config.yaml
d_model: 64
norm_place: "pre"
parallel_block: false
schedule: "wsd"
decay_fraction: 1.0
decay_shape: "cos"
final_lr_fraction: 0.1
dataset: "wikipedia_en"
Each number is 128 + 32 x the weight over its row's rms, rounded and kept within 0 to 255. Layers, rows and columns count from 0. Numbers have three digits each. The size before them is the row's rms in percent of the matrix's.

# layer 2 attention key, 128x64, rms 0.159, rows 82-127, columns 0-63
099:140126152159058161125129116163103175149097138152088074135172197137124155108151127109071065102049096140161119133130168125170173155130097142139108102066125136148098136153125132093105104065149149
101:151164154108135132110172094148091143182109148190096119111114116164129110164139167134113031076124095080111081126083197099140151148164112083147148132143130182135135118086145178168133170113138154
089:141114155140133111077165107151100103087108235196102157136173123164137099146135096111095077091127139135139104099080153118092120161135162055173112182132124146152103110117128147121105133077154170
103:100133131121129163136150168172130118076175181131101176132084117219104102172121116175184095071126123100095072116115150127117096124142178107138115131142198135154130130104043114107133126117116132
103:104126140155126102119110126112187105190130083086104088095120127061170123123117060154148169137123111166139157208118104113109140129135154196104152114131135152112127083168126169201134101115109067
123:080109115121119074187131149137121116160086117088110130147118139145155154100137127045122125182050131169123198143115208092078106155148121147103138125090102157101118185134151168124129115160113160
111:160115104152121154161091100186187150119165120108122133113141105157135100101118057155144157103137152172113117159175072141173135073066132152114131101159162078174135103156114156172163079084081117
096:163142109075136128153193115139169119180103146071072099141099157182137085189163124148102093117107157116120057088098149131138150134168112116091187136109171131167143171105150123136149153095081107
087:178145144127122096134136159130088098046149117151155148104102116130105175126169167098152130145170156104194100081130102140061114134091143095142135162101166132137092126089148127110157163098217183
074:071071122160144117130073072148131119149145114107135128142144135128156153131092135098148085159068118176094144170153149157150129081161126142070029103140125150105168132152131204120107133118077158
088:137069151167072098099167143117153098177107125131157083145181158163117113105137188102141128140060110085119119139092158102129070092184137115091083140071130157146166135115127170115083180113120146
087:034060117178088105116096111114136150164139098125107164131112145101136109141112154129127125108056116158106173172114158150150145172207128148142077086126163156104129125138117189106156074152118142
069:138063138186108063125156101106130088223118150131081078134109150137124117143122165169149112093099120141123169164100163129145067170208130105134103107073151120101159139126112148155127120162136161
075:091141132142129154105081128149051208063119087178147132116134101104116155086098132085115087182116137060125147078097151111119114158132134090166147110188140123102077139136159114108121119174133170
105:109129138125166127115101110111131151138152078139081144111154156127174093114116123138099154087176187104160091125166108158136195164091165151110167185076130153039093123166114127137148060085134109
079:130127120112105115139132161169097112106048142112125127128120118115126108155095100115182102133062121202172171181088139135152078150169095147134079101137117131198139171128142119180140134177077078
100:132095133148120108087120137098074124132113095127175146165133135121117118163080177083166125153018128172095168150142111153150097158175120195149090112144121096158132144132158122138106154152045105
115:087117188137150106136154107118156166148211142144079133110173109146116116108125115176086179118182142147126123121208110161134149124085182131072139160095116118123106097141111087123103093049147145
107:196137076114157139144089183122087093124093084068176152145073165121137133137132159093167132144054116153157140124097125128115117121183097108149104111192108093134154162160123113127185134182105101
096:158156071141139152132101209134100081088068113135150183134109120134133163143094146092185134150041076126142173132108102119128118161161115130185100103190108096108163170125129147147146139146098127
120:083076163168121101089156154091086134167142159093168131119149117081079175114071120119122149183101098159173174149177097116143071129102185144122122157062133121120137112110124098146103179149102097
095:107127138101056114168147093190135137135146118170065139113154079165147114148110141160149150098178130108078075159123130120146164142079160160079170136096154174101102086074150137083128097110095168
100:179185130107107124131119167111113094113090109097122133187093144126119160125178165121205130133037114119125115098056147145106130142183106124160091116114191109134141179150117146125148087169086109
075:128117115107116183121082134120123125096155182203104115129086150148120110114183093141099125117149119100158107098100186150121165113124042094212156155135117171123128139122133144095130054068139129
086:139161143114107155136151108111128118101134111103101166164088163138090145150190123127182098154058142117095112109058124153121132126090100056202147157148110129102147062097127132121128130141053185
078:155123128176173150109109164051091144107109091053075099148088145151091170130117167097172157146070179154155177096118120146133110110134145106128059159087140071091124149138120109121140157117120129
093:072149170065118156136158134039070130128173174103101088123113153084112130176148134097137081139144131094137130125095142185132151209137127134099189113070122156101118147101139130124114152127160102
080:127122160140089181143144156024100119140133146109123126140131155098072164078162120136203141130071149150184156112087126144134162115153165142105165158029165108097131141131112113140120114141121129
077:126065164126117185074111131098104160171124105105077143144134166162078126094143161130093121109044148113180112090095148148148164149193127119158109156076161130113130151126122174103117059146137103
081:106094146129044093108113112113124102145136134153173143122177150121114115102160134230118122082156103065176109175119116096143120134139133150115178149041157119122122065135110126149114093113137084
083:138118116161139146126140060138183111130149091180151137115111150114166099109127111120013125099185119112154067122152126165137168111172123134129148167123092137123134107161103114124131123073210180
105:078130140140139119104116109108147172135205095097135199092145121141155100139095142137111214121138154127140128126204103144116149111135205150091170165110108085114097092163114105122134083086105178
101:129137121148153162146104116104177158130165090113090129135149121129140113113143142163104215069164164110192073149163100143139151107101141113097139191072125114075090099135098095081147072102132179
097:170127131111168101196120153106160102166112106132070093109127134162128121101162150159072129138157161098146125095148107132104140077070142046074108166060140125084148122186132134103162127116178121
100:155173084128170133163116127042109106165147084099072122172120171116163120113163167143148158105126180103121127079175076178116104130101181128099125148109146094106127137153207088121168125109124117
095:074131102104207114179122098113160121154193104138074136127127132130165076090146138151103158100211165086106125106120130142132149124091160150082180168073109163111118120141159126136153165093145085
105:160134060184160121125097165148123073111074136124117138141085117123125147163124106112133094142063091156172196148088147099114086145159132122162074121206105143129140159097086132165152152164089099
099:115131143055110148151159134145181115097185147152121065084115108158119143126161084152095117123215139113148101113110153132123171121070066072129181117131112172141101115131110156095141120111174185
092:151119140091121167129146103108122189178102083123079123161140111121195080148068149160091147113152182155122045098160116173172135137144128136087200159097118137112141094119176154112128126087141129
107:184115128125114122098175172105094094127079132097116142202099140092104140159094183097181133170054116151125104125083125142104106129185149131171075098168127122137170176101124123148148118191109114
072:148124076144189106126144155201135145110098058113089175121141067124207086156084116168097120113127172136113157114166114087118142168147139097093111126197088144153141121142124170171133147131112129
078:167173102208186077146091153149114128119129131127144098109104138165159136150148088123149147132202107057093139134176131105106091142137166123102051113157145073095116142133165103154132089155119085
086:087112135078070087183114125157151141090127134199140133115148094130154107139130113183118104125193126067139117142157151113116105141087061130142220137098100160135127079116131139135105185095155103
095:180138119173147129099088110140127079130140122139104119120130170177115130141161149093195148105060114130105129118150163126082087109077109087182045154177167109074155107135102142101129081146080119
079:125138067142138153176128102186141142143090112159137112126120126132168088162100121133109092144100147174061095096209122129166118096123042096159121104186077114143116143114179142156136176104149155
072:086121113139130034106097113192158111126091132115168161144154046129147111134107118176102129117192093103084138189167096101112109159103185188118099107166114110149141111158132135133095123155136118
# layer 2 attention query, 128x64, rms 0.16, rows 83-127, columns 0-63
094:179136140097143118108174101151150128143063059119131145130079139080165151132135160110117085097078171091108118079091188143122086088163106143134189083160158175117162134104124152112176086141137104
092:187114174116141130126145111151136111135098118121095142128076188096183094067142157064127160099119194092136116111061167135064104174142112109175144079115149176111153138117112137133179099143117113
103:144134089130186127110084162119177136124112124086112175109067214154106097117103136151119150106080216190129147092128167152113117077134109120137084154086145122107122141125086128085161116162094113
092:099122145195111065123104149144124130165127075172144121114186097209132126095108130192088120123118083128168163135155145124197098120130145144147112164174114081111136139134111152057078115091135127
114:154179134058119129181161089116074115131131148129125111148149092074113160158141107089136089179213105123139144077090121089131151178145109128095221106095112134107112152102161111156129137120156109
105:139108094182150144092133115098165136157162109119167126098113141151121135105106153159102160103086120177119129139164060139173104132121152093111028159141073061162141114187100115107105162078101154
082:131125113125225079100119142132120163140177134113097081092088141097085129144084084149110160105148169151154096096114153117112160145174146134120078165174108086134186138173061141165137108098153157
085:184054130171088125128125137095122150062142121132127146151166130147123109110162169132160129139107126128150148110131076151090118125094119168093150158115146206151109115088171031104158121108136200
082:125153085087075083143112122136095131125141138118105156125156089132129089208109162149136054181160144117148104082184122106106169161097093093096185180109101119117157119079181115122120136120164085
085:114130165081102190087098174147147154107127152150091142118143154102101123139127094140064104157166193104094148087104167153126120127127066148151193138053154163105113144161127166141128100158193119
088:122130098075072133165169088085089149109080125135123111166142065131137123153103133126149066212199140154156141095169140139132132163135104083134179162153089181098149162082164122134123125120112141
075:112142138080148190123131085091110150111102169137103078150138163135097129133107063153117097143189177127096143103126112143114143115147083135179191146083169205097091158102103160144126084120160177
081:162083126159095091176138133168104150139162089041117114160147132167171116103169154052143143165093123092181119128159139144143101110080137148044108128096117120113096155082148116150129176145140108
117:080168107114165193124052167076099137081128087146106148110099184083160183161088086153157126114116126126102133092101148116155177168119131089162120155112115135076157144162077113111145123106137170
082:167099157145113104145147096162132133131125165090103116183132136104100062167119156122086058127132108155171101148137087156097120089188127179140149091085133080180108102141162120173101151151118048
089:186099174154125116136154127158113136168143114136171083131168167176118062153089196131135079148171152123155109150142137130077118044146070152096151159095150103148125080110139122132149155140079096
112:151170136143183155147070151053166137102103099136091125062097146119132149133115112169127137128143104146125144130103158128163183152099100121160118164066110149127107164117063129108095162080165211
119:101102113139080065121164113174145137125128127116178129142138155160106085086121118107131112133120183113131150092187135142045087139163121126134144129125175090122079109165209135095147112168088054
104:111069153144092080145145076180111119141133133139185136143141122171106096109136140114150156124136168145145139137199127163083086119147116158066139128137185091139077122133204153086146109161087061
089:099113182146133189149165139087070153166120080099131116110138116092127120153114202134111090088137115149193101174164079143201138096133144168070101077086106099158141151130138107136125150115124100
075:149173110083114118132166087188066086172141095158099143133130088112121123163186165200144173126154087168106088159073105116175129126094168128153141147129093122124148101074077116160114151115132148
108:191111063146077046129196103148135105156114157121151123158118102137097103137181108138139116176125127100146135112155098135054063100147147112137149131193167096137151112119168118144149115177126088
104:106164171122156175104070104107168138134142185143110152126086133115137214063114084086089109113157141096102195130083127114145150197122118123113149138107092157140079120132090141145094078109111154
081:158159137107122122162174098118136143176132190148151193102120110173080097154185065137126115158132150046099144162130139118155127148095088091169112093149084103138109079168112109138082126169088122
082:122102178153104101131125113080142184117095139189088110191115140161122100155149090096090087118111142122140141197141161155094099134203119162102083096106167159151112152130183137120114062164100124
093:124156156104124129141139129108105146112134129089101116099139083127139143125123145105140134126139171069175058076088188136080123214103140076161189153062176133139100161091172164089119155128145125
083:119145154187094114146104132096128192120114162169113081150129128132080124092159083107101072111103091155195079170106194129130082155134139108145130126075157152143109194151142115082094077108121139
074:159114159180109129150140065100154150124129188093101089123120086141164134110137123106130078149106093124194097165097145134052100158150130136141118067144153122179166140074148182161062115107148129
078:118117096159129106149142159144126097122139160064159111117142159107093157093099177173173165097156110132131026109169105100162116099100136123137153200083094115118152150133119107147103183070179143
063:082161100100120108102126170123116130089169145114075138094152129149176163090135090098112169185065127047170164114161141135083120184181136114115116165156077116116118114111149141178138075102131141
107:126176126164185208144101171060122152103100079132140127077094151139089130134087123140125127113118133162137099101093159120169176114091091117127108135128127134112128188131065087086103153099147205
105:139163102164207190145098189081151133110116069112084122091075114113115174136115091132145177126098127168105130131097166118139149143105098112133108139125123182092161144171066110083117120132143195
089:137113128143184177149083212099172106112134072141087119101093138146130162137110088159140168145110133126138163074149138117111150134094121086129055154111090161062117159182117135074169099156139131
095:145152120119146144160085178107123154117098062150125123068104199130119073164092130158149130155144143152142095046101149152114151085112082077171118189083120123127104166154092121116156179131138156
082:115156094095149162119076106149179125108117096173084090060114153174115120105104100146157146124156145126116126070092138116121172132117093105185183229112136153136097166109094104099137124075126153
119:095087103159092093130125102150123099192147144110124155158129132156131055164127109140117126130128149161158176139182059147110103133158190172072109111126133072144090105106183144152143101121081059
121:145176154112135182106148112106117128119164133126049159156102097092137202137162086115112131126138101130103143150035136096161148206109172097170147122136110139116150122099088116164107078079143147
085:197147086089181105103152121135149110146076093111130143137090111141190096163125154147136135143131121136147095069099169102124132141127139078164179181189115144099168133037120135116153158090155161
077:133132117114167147121140163178182072084097101192126132159109110140142114101118135105116119097085119115124130132156116130082129125134073128130087076136154174144158146230165130089164059184136094
078:196130067135138101122201110159147136066110096114149148087117072134185037190143137165127155147162148169118156104141123152109117087139162136111120096185120154116150098111122160156128140146123094
081:092127113145101103103091151067152151131127111098121134117110203130102126174083124129160201142092185115092149073172084157106167122154171175118095173143136079086088128125150126114184111171128111
090:141158104105125091122161152140112072155144092085131179121134124115112140172111172172129187111165127114092063094143081142173145113092131113149163205133118103098122112104047089122142196099122149
087:117141134159085129158089086075145135144133183140098166148115191132079134141120109149113090116067145141068171207147086185122175151117104142135080130160094076113143090150127145127098073152138140
085:173133082134134112099137075162127120172107133107135171164120102134172102174115133102133124160090149132055158120088128161144095112130133092190131120219099136110148062069086140160163149136077129
080:130139102132156146140138186154137091098135080099181117087140126117120101150093172190149186106123132123100126105181089113136176042065094164120108132147163143112103145154108075109177187129152124
# layer 2 attention value, 128x64, rms 0.102, rows 64-125, columns 0-63
083:132123173095131139139064131128046152126106120140135079127150076145135165109060125063144188159124120141141143156147139118146096109175152063095121144168127152125138166066070163101153121119098171
094:144108113143140107145158157117100139136098126137153113129074144134162158136125137120183130111126103212172190128096180171098110117138145119099109148062167197134132202126109180072127072132133174
085:199133098110108166135142149140156122128137146121145077154098154128108143137149081096167136161094142141095145069043190140081114166074159166099110124078128168179119165099115141153115147149083175
099:149108147094143135033160131121027153149106130141081137133109117125167128140138175168146136125115095134118148170135108155183137141112151122215147077125171098080108119149090097167102140143167106
098:115111143126216151126106048119087143118167125139140159139114148141126148163114153134156126177138079168078160111066129150105127129119153101088116131112142144114098087098109224116134098165055151
105:165152098130137136087167113129122113110063116152117110062146127141155103103171161139137164157098172146101208117132077131122128165173142163188142157119051090119105099159190102176132164127143113
100:139128186148105106029133210136128121113173127154125106155129170085150197114096134156180158100125083146157128149084107189109078157136173093135117124103150130104152146154167094098131114106123128
083:161129160090148158187148084106083135152149116151093152126105130137118134126193082078114175174132190153079113138169096097142161093130151113147167139162079110087076157142163070149119087149156092
099:198139110061164132088131084082062136128153074165062092170146108123140122138140149181132124147136089126138150112104109173172198090161117125122111114129137162124121089161181104148120101080153115
101:142122131127089152101084158158095109103062130131151107129118113183168147135059116092152126103095082100123187149117137137134087129098163093171133091139181151108132159090045200131128114114147179
089:133138093117138215109131133089120137178112129137164193144129110130129093170112151155110136163136123094174134118090084092037135174116140084168133154125106111081157060093113099110137138186134165
088:134121081105116164225149095151154124145121118123132182113087133148124063139177098157094126126146163115093102107186085146142182129136137136136120056127086122140144144175157148111155039135123099
082:135157141124111127170174142131136121156060124131128100102123110085128116049153132126155212145125152140130097118166154130060120115148104116092132141124049108125127135102112141096106046067085180
101:115095130098140142105148159112201179127121121082141184120126099111138107194109120179107097148133137056111111061154069170160158151113135120132121106143147124138124066149081197101113090160114162
103:101144160114091108088153210139120122199081145126129106116127145091109146160088116128072148022106113136099110160128169070122106150130099108155156095140128131158114138167105079177129128114171096
096:075092099140125149147172117105174103105174110137229136111137130110131144107185167095078115179189134098178101124151114091116154106122151127150127153106096137109126119099161114126131189134202084
090:105125122140049087142128087144161099154100102176206131113127123108116157094167175108167123111113103110110135170147123169158140090129103159195134118094214148119086115152073139111099149084097116
098:191121146103117124136116124108063119063047113158126119158119119151114093112139109079157094133121095086145116124192087179122157070144141119205115135099102147087158179161111132114153124127153179
087:127135158104106077129150161090121097080121114129112152094116132135109179091153087134185124170101170084098110209141124182080156134157172148141117138086075114075164188138125124102117197147130125
095:097116148139108104201159132155148107183121139097117143134097123105159111109073100179171178116125090158121110146167103120127137103120119072118117125154117156152164230133100089066099136086155187
094:104073115098087175180148113121172124129155110164154165133120145182127118138194100122146093149149123105087075125048127141133131104073177138122153047144169111162149179183109143111129120151112117
088:113151148143180130148166116113135119145106106116125142107054083082151084137098088181068112155199107168135119109186107083120157102165093135079113146177081135130121132110107104136093117143163055
092:065106141145102144105172080095108120065160113125106139097160128112123156139034111108097179156106149087115105162139101114166154099176121078110141139130128157113161124094224120144149161109170130
100:169110137116079151101116114096159110073113106125152095113107130091156153152120118129121164220142111094179169101156032130128128168134197101185095193109118117136126093106130141117156106102138152
097:150153135178098082113134172110130141143142104121182089158147125093117225088158139121114178204094134141163125125115144050049120151161127150141137190127113142126111163117124079127098139116137124
091:131111143086158156092116146064100134138163135175135116132136126130103160186103128061083140190136079123118137112094108061115140136090185073162139150160132120096088146087156131171132124160201093
113:188132084155146153138181125125129082134060103164111111149137131131158095086149148117083116133117128070117157073174079115125194105139094124145154111111063146092135106148192145176127151128196120
085:114090117057153141150085150129131125118131136143099115104141156147169090146145158102149145173108190117158086103127159128141105115169197092056130112133024095176117129115148166130126154068110142
106:167134127125106119116172120144154110134082153141164099092124099135123175069182100128175134126095084118026131159129157142142126123124111166175161078164114114127079118152056170109109141164066123
093:114109156142149088125115123128091121185092117141154119122083110111154114157092153108114114035189128186136157146154208100144148091104116136118110127111124142129092184138143185131158074126192069
091:150121110137137103194087120170180128112144139114127122156103131157083151093170044175178115099103128131096105092163100118144103104103153193139118081100138160158127205115099147098158092138085169
103:099125089113166074119147076103103154170147136100103173099107126128140072129113220152162152132089202156108120143130135169134196169078086142100104143090121162116140091095155138111109113141166158
093:099140088140149137097136089139151168137131099071124182078141119099142107091069206134213127119096151117149160106129134164152111127143132133175134154096151112130137136125142108166076203130047130
089:115108139110109107077117150088040129098073110167123126092185107152114088142114115075138156175104121161144107107167141127128152146115237115186117138102160150131117105169161170119122117126081147
076:129175112164122087106161089102144164062126079133134135144088129084171111115143160178156191200136127137109158157116125130120106119126192206157106138084138162123082109168088105148097160161123119
107:118137138174131134128128098128080140162114134120112126105115139125153097120092118059122136185129072163132176158096144136158172135154228094144140128131100153115104134095159157180156133103200042
079:105144149114127082149133181071152123122099090157076164099115121112122108111125062143107138160152131170062093177171141096116182086131117181075087160133094157127120168090094113108123140105182079
097:140133105078144108111111133067119128154110072090116115109115132081093087123131161081125111149147205055089150113117123124158186132186173120139114153121062127145110158178161174155132155135190126
096:184149175158061113144147121117083145117195124148089114115097151141109106129084144109161171126126164184076119130119140126145085086101108210114138094108133143141120138162181064123123158112089189
095:117144107151149097145130156112145118094104195131147160135095077123102172177186129166145080151108047168116167121139165116095077113112107122155125157203122132153153139128071128151135162130120209
085:140121070101120166087125140132104108084033098135162133121136080137109143121130131049132118155085090096223171110139140133160136161149084065148121123139140125123112139114153154170100175119125086
095:112116150155118146139159198120123156116097119118116130089083154114143122160065092104092182170056145205158119121169179111145165131169180150118140148133125201166114145104075122144094135104156143
085:102161119119154149126123141093167103107117148115149086119142150161154113127152091109180135184110102114143154147098101173082091122100243121117144183162071088124138175158157087135150190135169137
092:143151112119131152154152144117133105097112102082142161090068169086183100102111141136167105143120232161101160133120127122133119088126154176096103100081117061185118179114099071138116137096090126
095:132145128157182122124106149125096137132099121095164132166178116122093173170084137099098102093094173138189074072149187035122089155101086137139148161145165103177119152152127101137116130168138160
078:179117106142106140093112126169111144176156148080187159121106105120077142118128089131118109137115063192137110094143146094136148104095113074224142120187143140146128197128132168143101098167118097
079:086143095148156189102081120114132119145135101128144165144122186048102063127110186121138115104134165182124102101151095124171133093144069111120173101086176074090158125167173113114134108113140157
113:146129097115184147077130085103072149160133089116099111150105142092153105108132167156125150087132160095128102091124050142188198169170140126141115132088083068103155100136145147143148119098105061
080:102149071148085203186111164125164137053106114149121159082098131139141112113154127101171099155122069109128166098163153189134122062160158099116131121125131101112080172095103114123175147133103095
102:092098131172075117125165103107117107069163132164139141117099153143114086166158163095158091114187130097096175186075099123168140133119117160142122104129159111117148125102135122121138255120107130
090:131131128148090156163109105149189113114148132102195098101141119119073138133152070089079073125120137142175150091087173150099105106109130068175149131135129116130049112166155089124183073141133159
079:121129101125170101119094139134128136078156136141091130125204077169125151153188157157105136096109138086166116234133124132156122127159049132113169086114120119071145095114089101133119150118077112
082:148126146120125144094148126122123140053086130121179145128133131117117146113053171118211127129077091117136098106145142079126111072168102125196119138155132187133170190077123152110084155122121172
115:125119102102138092137135099143126082078150149182137095137148063149127177129235098107122136166149060137127153142077170088059079120095146104087126106166115142147127130095111176120120120106118126
089:176136154110151155174132095098090151181137100140139102125086149119143083109060139148095157097113185171103079133139091142127146134169139169159142119037123076169129136089189099132115077112105118
082:115124086156163140162124168096084105200114063113107088131127123105162133091143146128124139120151145119161145120146129124122112150104161153047132176117132099118121185175139089183106191109158039
092:115115128138084144144188135139120094064124155151159144131188096101144169135145098111126170166128000162144168138120127116116122165133155097089105119116155182165140120129118186150098132129114143
088:126068117128135087124143142136134111074126164100178126135090110129134156120109135114152081164117084182139184143086203124113098097115152124067128131188118164164127180112110165187160164131183173
096:125094129143127132132160100154163115184111125099078143141151128127168166145166126130081090089182081045141115163096158106152166132116081060170132095133117054122108128136145145158160119123200096
089:125091149168173133108117083161175130151119166116140055082125079107153155141115072159189131126136078174157124145145136113078076137126157163124129134161138111147070143035107119137163092117126098
103:111131121095109167105117110064101097166133171119124196116092102139194080122111116142170069174123105073140148163089082196130126105151180071132122099091118115145180138104085129129155117126159127
091:124133140155120135134177167128172143122092078167165132116115140108126109141085179054122118112101155140148115115088130122142099122208080212217123128128104191100153151127093132147114129139127182
# layer 2 attention output (transposed), 128x64, rms 0.105, rows 64-124, columns 0-63
081:108141129122130172107138040118161114094138154231145130076129095147135111156151122132157172126106116167078135123121115082146124155098158131138095130205139165154082140156067134185133152126083114
097:122149112160183115155086138134125168129152137113097145139114093132099118111129123141084135099114129041123061168150124104176130175085119129132096090200136127104081094182139063160135188076108116
096:107136111151186111136098159115130131152143127106080128156117106097176068160103137177139091109154163078071074174184052093134168143103143126181098113155157134113123108090177119142156131088177139
092:134155118112091140114129112148230130124100141149140144092133094087084155101097165159040162138150135111128048095110138147127080147163137112106143149135127135144192139078154145159159082101077122
089:081164150077091159156091144121166130121099196130137129077140165087129141105110087180109147043149161127158100141132068096099160124115122115162108087189088114122134145175192122156137151144148135
101:068152166098087133108164103128140171167149173146142148115108103127083157120104104138138029108113159121138133094119150182142085127144092083122130140100175148119149150076163172066084067116153112
096:164127095130151115178155128150180145159136168091136200139108096158140129147123169125091193113149127087134105095124150071128142130136128155125132039205148128148100077148128186156071119104101137
084:103128120062110142084119087160168140089092148144157053089174147107145128122092205187105079155132144138158143086170136191131107133131121095148118126079105177099144156115125130096107104186111122
094:104162117099103127118096158185148177133118163155187191119157129074141153148122144153124093132096148151143031104127158132092131136111158121147153069058138103154153125109179145142147154177071119
099:121165136163108125131119079105164107103164127147102172079060098108157115089192121139090148117116135115083057174098110140158133133134118140116057159204109115172124129130150109207168118129104124
097:135154150097075102111172139168141084132088125128131097153149133121087097127121103164136133112224139170074106110087110153127180158104122114134150134075131169182110145081217102175157101138132133
085:103117119127091137085132171145120129123164133133127073107174198112110141125147127075120067209152154146175169177142158149115103126108045119151142159061119152128135131099109094104126125198125150
075:114125126123153117080098073166139117162171096151133072135197125180096131193158148140189073119116117138120136145099164099132129132112120109120133180175158182117076130115088111090060180126151143
099:106134099147073115139122131143117091158120092147123092141188183068090119107109098101145161149188158159112120158044142112125141103146091122159152130053113115092157111112088069200116110148121147
095:165086114168163113152111099119144098078137104111151143169122052186112140131195170145104173176120078085128122118122116152125115104111131125089085174106132099098133132074169165060149099080136158
097:197158094085182116143189116131046173151071115113094127148146170131103129143098083146122075081121171153078170060127129165119091130148107120118156109128113160128120132141157091141153084155134150
092:212126118161169115087077111137088158108132111106064151112070131137122169123121131118111142064085104125191099129125162120124091128181158126068116169213104093137172100136119123119126128120124159
090:092161094129096168099128144167141135166167135162098168055112139142163056136131148154094076155127155177100085130116203166136135188116118121072119118114131134150146137102112087148095135149051133
095:130102122163112140076083128137140138147142119160108115142111121161157098161112161115093153115129146172146137047178135140169084197131100122092153109211170118100165091170067129139070075113119114
095:140120111155131155122095148073113094137157082110152121137182140148084115119166183126091107125155103115135165160135208152107114150111105169084124164178115141095053093133052154178125187133116108
095:173148077151125149094115186140115102150109109090111081119117145081177147122133132125099107173151182125120134154207087113062145117126120126171086123163071147159150095101163081120178101166156170
087:103094148062109114117119101134114113107106095159139112161211126139041141150159149063131081171122144134131187129108156173130112140117102114126189163077145131053148135122135130160150162173108125
094:161173122111135137147132087080152167136113138162152113113169116140141155115185130133143106062121113192143141046118144148119105167120114158153157083118111110115104137138025161151137052169096131
100:089137108111127098148161090137119162178129164144133160136166158099096121155091101124162110070177120162047099115113190153148146124124102113116151120144090166115107113125146138225078081177088119
106:161099127123195119131110074129119119139087155154093149173136067180143107190102141154210164055117135108099136085130138138199124134147149118085139108208155161125121106119122147130113138091136123
094:130146096071121127156187105124145134110058171131150143116130104087158116133116137226129147083170153134057098091144109147137145134120135127151088111111102142137164158114211123155195083149112128
105:114180133095109122109158123159083135148156125111119147133122127147103133145135125168122021145075169127135113108102176204156101130128108121102142119057180128136155195053156101104143099164133116
091:054162099161130145135183124156142137162121088112202147093120154125119109129123084127157097130138165145081212108154112112064138109083105128202106134106129161140089148142116119077114141139187096
107:124106165119119137063062081136135101131164144146086104132147115119126131157150170145100111145103179128163117153136088111104099109184138089098105166236146107139206118084113144131124094111155173
087:137109111141172114160140143123140175071130146153137142130094107138088190115186132103076093179083099074121100156144131136161083143118137127106094141120172104103162169188092063099167197139102123
090:107083137158161138128099150081092095108169147094051104093122176133191110164103175072143102197135104096158132207166131128119139133134105130094132128178094119111133087140071112138087139114129147
103:123142165149088127131100200085136178130110085114139064130156167111079140087097087130115124097176104115158078129113149130166082141110130139141165134081181085126123136177049089123108165084122106
094:164140159113101136127165162078201104162120125082161131107158115088081084092084158144126148075137115179124145082140155122065136059137136144105153201093150144089131122110097136144151135077165147
078:105140093103106192125125130147121131188173062105116188129088126144163214059105098103127133104140166129141094099154173081086131111145087153151079135119116127182197126153123110136136144120145122
072:136121212095119169153109175104187144126123142133065177128087108132112139135118167131128109034094153111197104154144103138118088097123080101111135124150146077099160112119153189168139127127098146
108:147156127113120107166139148172120121169130110105155206130182129132126193088142151124113055142095122095128137095197135141124113060093089157167122222134112093183144139126150105129163145143140115
072:121097138184141151152072149116108161100115106119135161097097136126167183190137137122119136072085125084163130194108066154161081146109059090106089089172144079113117088161161133108102137128116137
096:115128119152129151167156190109094098099118125115132171131151120200127106117092105164131144095132155165091129127168169148112127048098126124176089168098148072155146055115114104128193188100159111
095:147104140128161177109113142066187146116158126088122111090088153166210097112115168155115102135117105092188055115183104085110125172100116117157127115138138134090130131124099197111120165102139177
100:092124152161084114097132134146121195190134132141111076147141127076098113192130149114128106099128076094128129170132142145150134174137187122076101091049115161078163196121155147151090105142123146
084:104149135115123101105183143183102138169145119113153137168190124080045159107114117133149120122133150145057148083132165141077100108105181130090157174054149122145182144119136082139153113169143117
095:108154117166151090148091110157168175168140079089165171158147186080118169104130130126153131114081178100140088137199063155101127093110076139174117134129120115067123123150185096125125102142138153
083:175168167137108135103134176154045102179136112098064157122087114148161127149138132124129104119145183112076130119183089067081114095101081147120104141145105148156111150093072159156171107094144126
088:159121153145170144146116173077141129129128141108097149102178191110072115130126162161139156107158153119130099136211073145076163099128128115133167190139110134113113075122091155128168191107173183
095:099109105113164112101106143148119140218131092104119079201107128111108114134083139122180185147138133120098128086144120135128191172168215099115148112086108120080153158163126091104081113131154131
079:101110100127068110152130122146107151161120111107167097157202124036111114076113178093096105148157168137131101171120149144182111142152179122128083132053163154113156182138150089138141125155145129
089:168112122082147164136140117100149085065142066094128107114109129142124072116133140150115185111145133167126094092162126116129199063157118108129179199149134114160085092133066102104177151095141107
120:133114129100164120185122137111128075077126140086125173117165131152134110095117116117110120123150134198133160109133182139102140056133124150157141187170153096189110052109143111126202173096175133
083:167155164146131158118163123163111079127157094142133133106143184087108101122176146159130103124150155133080143161172102102078091055098114120117186164047101154141139130132103129113221149137135150
104:195141147132122124130137140077166144090125170147103117075103132175113155116129094147072074085147020138148099133141160170116083166101132115111153138140078116121166141105062153151137086156116116
083:143153110120117107096136078189076120121113107159128065166112155147168112143147127161165142184161149121096119129183114077145152064131215099140164142056114193117150153134148134107131117164114112
083:145143170145134143111126067104179116088122185185141161122114094135170134152130077123162169141100062138148175099064125159163119177133143136072114084146134104178158176141149163122071088129127126
084:108149136156113108136143158126150163182163085061129095125157175042078107125131158118133107093143140165153080115128160157085104165105135123096150084072139103077124163141147077160067139164140158
122:135128131137107119091133132156067157164126168210110073149147084150133185178136112104156056136080112097114139159109134124151126177148158128088111067109116140136151201109116158139059110143102144
094:160089121109168130131096120083153097082135120054124174098174142174165127065124136124112139145149163161136102090142124112110167086120101128173135178195129144129094062131169117107169198091145135
079:178106138092177169113126189153093083164114151107149164155118081162111128116101119089152131093105146088050167119175106165091148123128125108125139181183125132145136080092057119137176151124168145
096:112140094128132115126129092147090185181139191158132113128145181075077190110146121101113079079084146116149123134110145142117109177142078147109099076105126129096145186108140139151105059192093144
088:125142148152069068123164153128112187216096143163115120158163140111072142178140141147147091147118145063107104143135125143124127185100165106115129106083130111077160176111082111161076137170122148
086:142144070132161079131108097131110126130086149169152092143155095123101111143128116168075090169114071117083185125055189168199100135143179120118124135096107088164136139128151099097144096161109085
089:136132164133117045165144095177115135180138138136132165157146121112120177138150171091116083155135140092114174142101102107148128179123136112090151158150111156083114202140121127151029140154132193
105:135136130146107100125134162126120082142124104134084182141204149126047119125156122126065133153149113153108101075164119139140165102087098194107132150131097150187119113125128135202202146134097084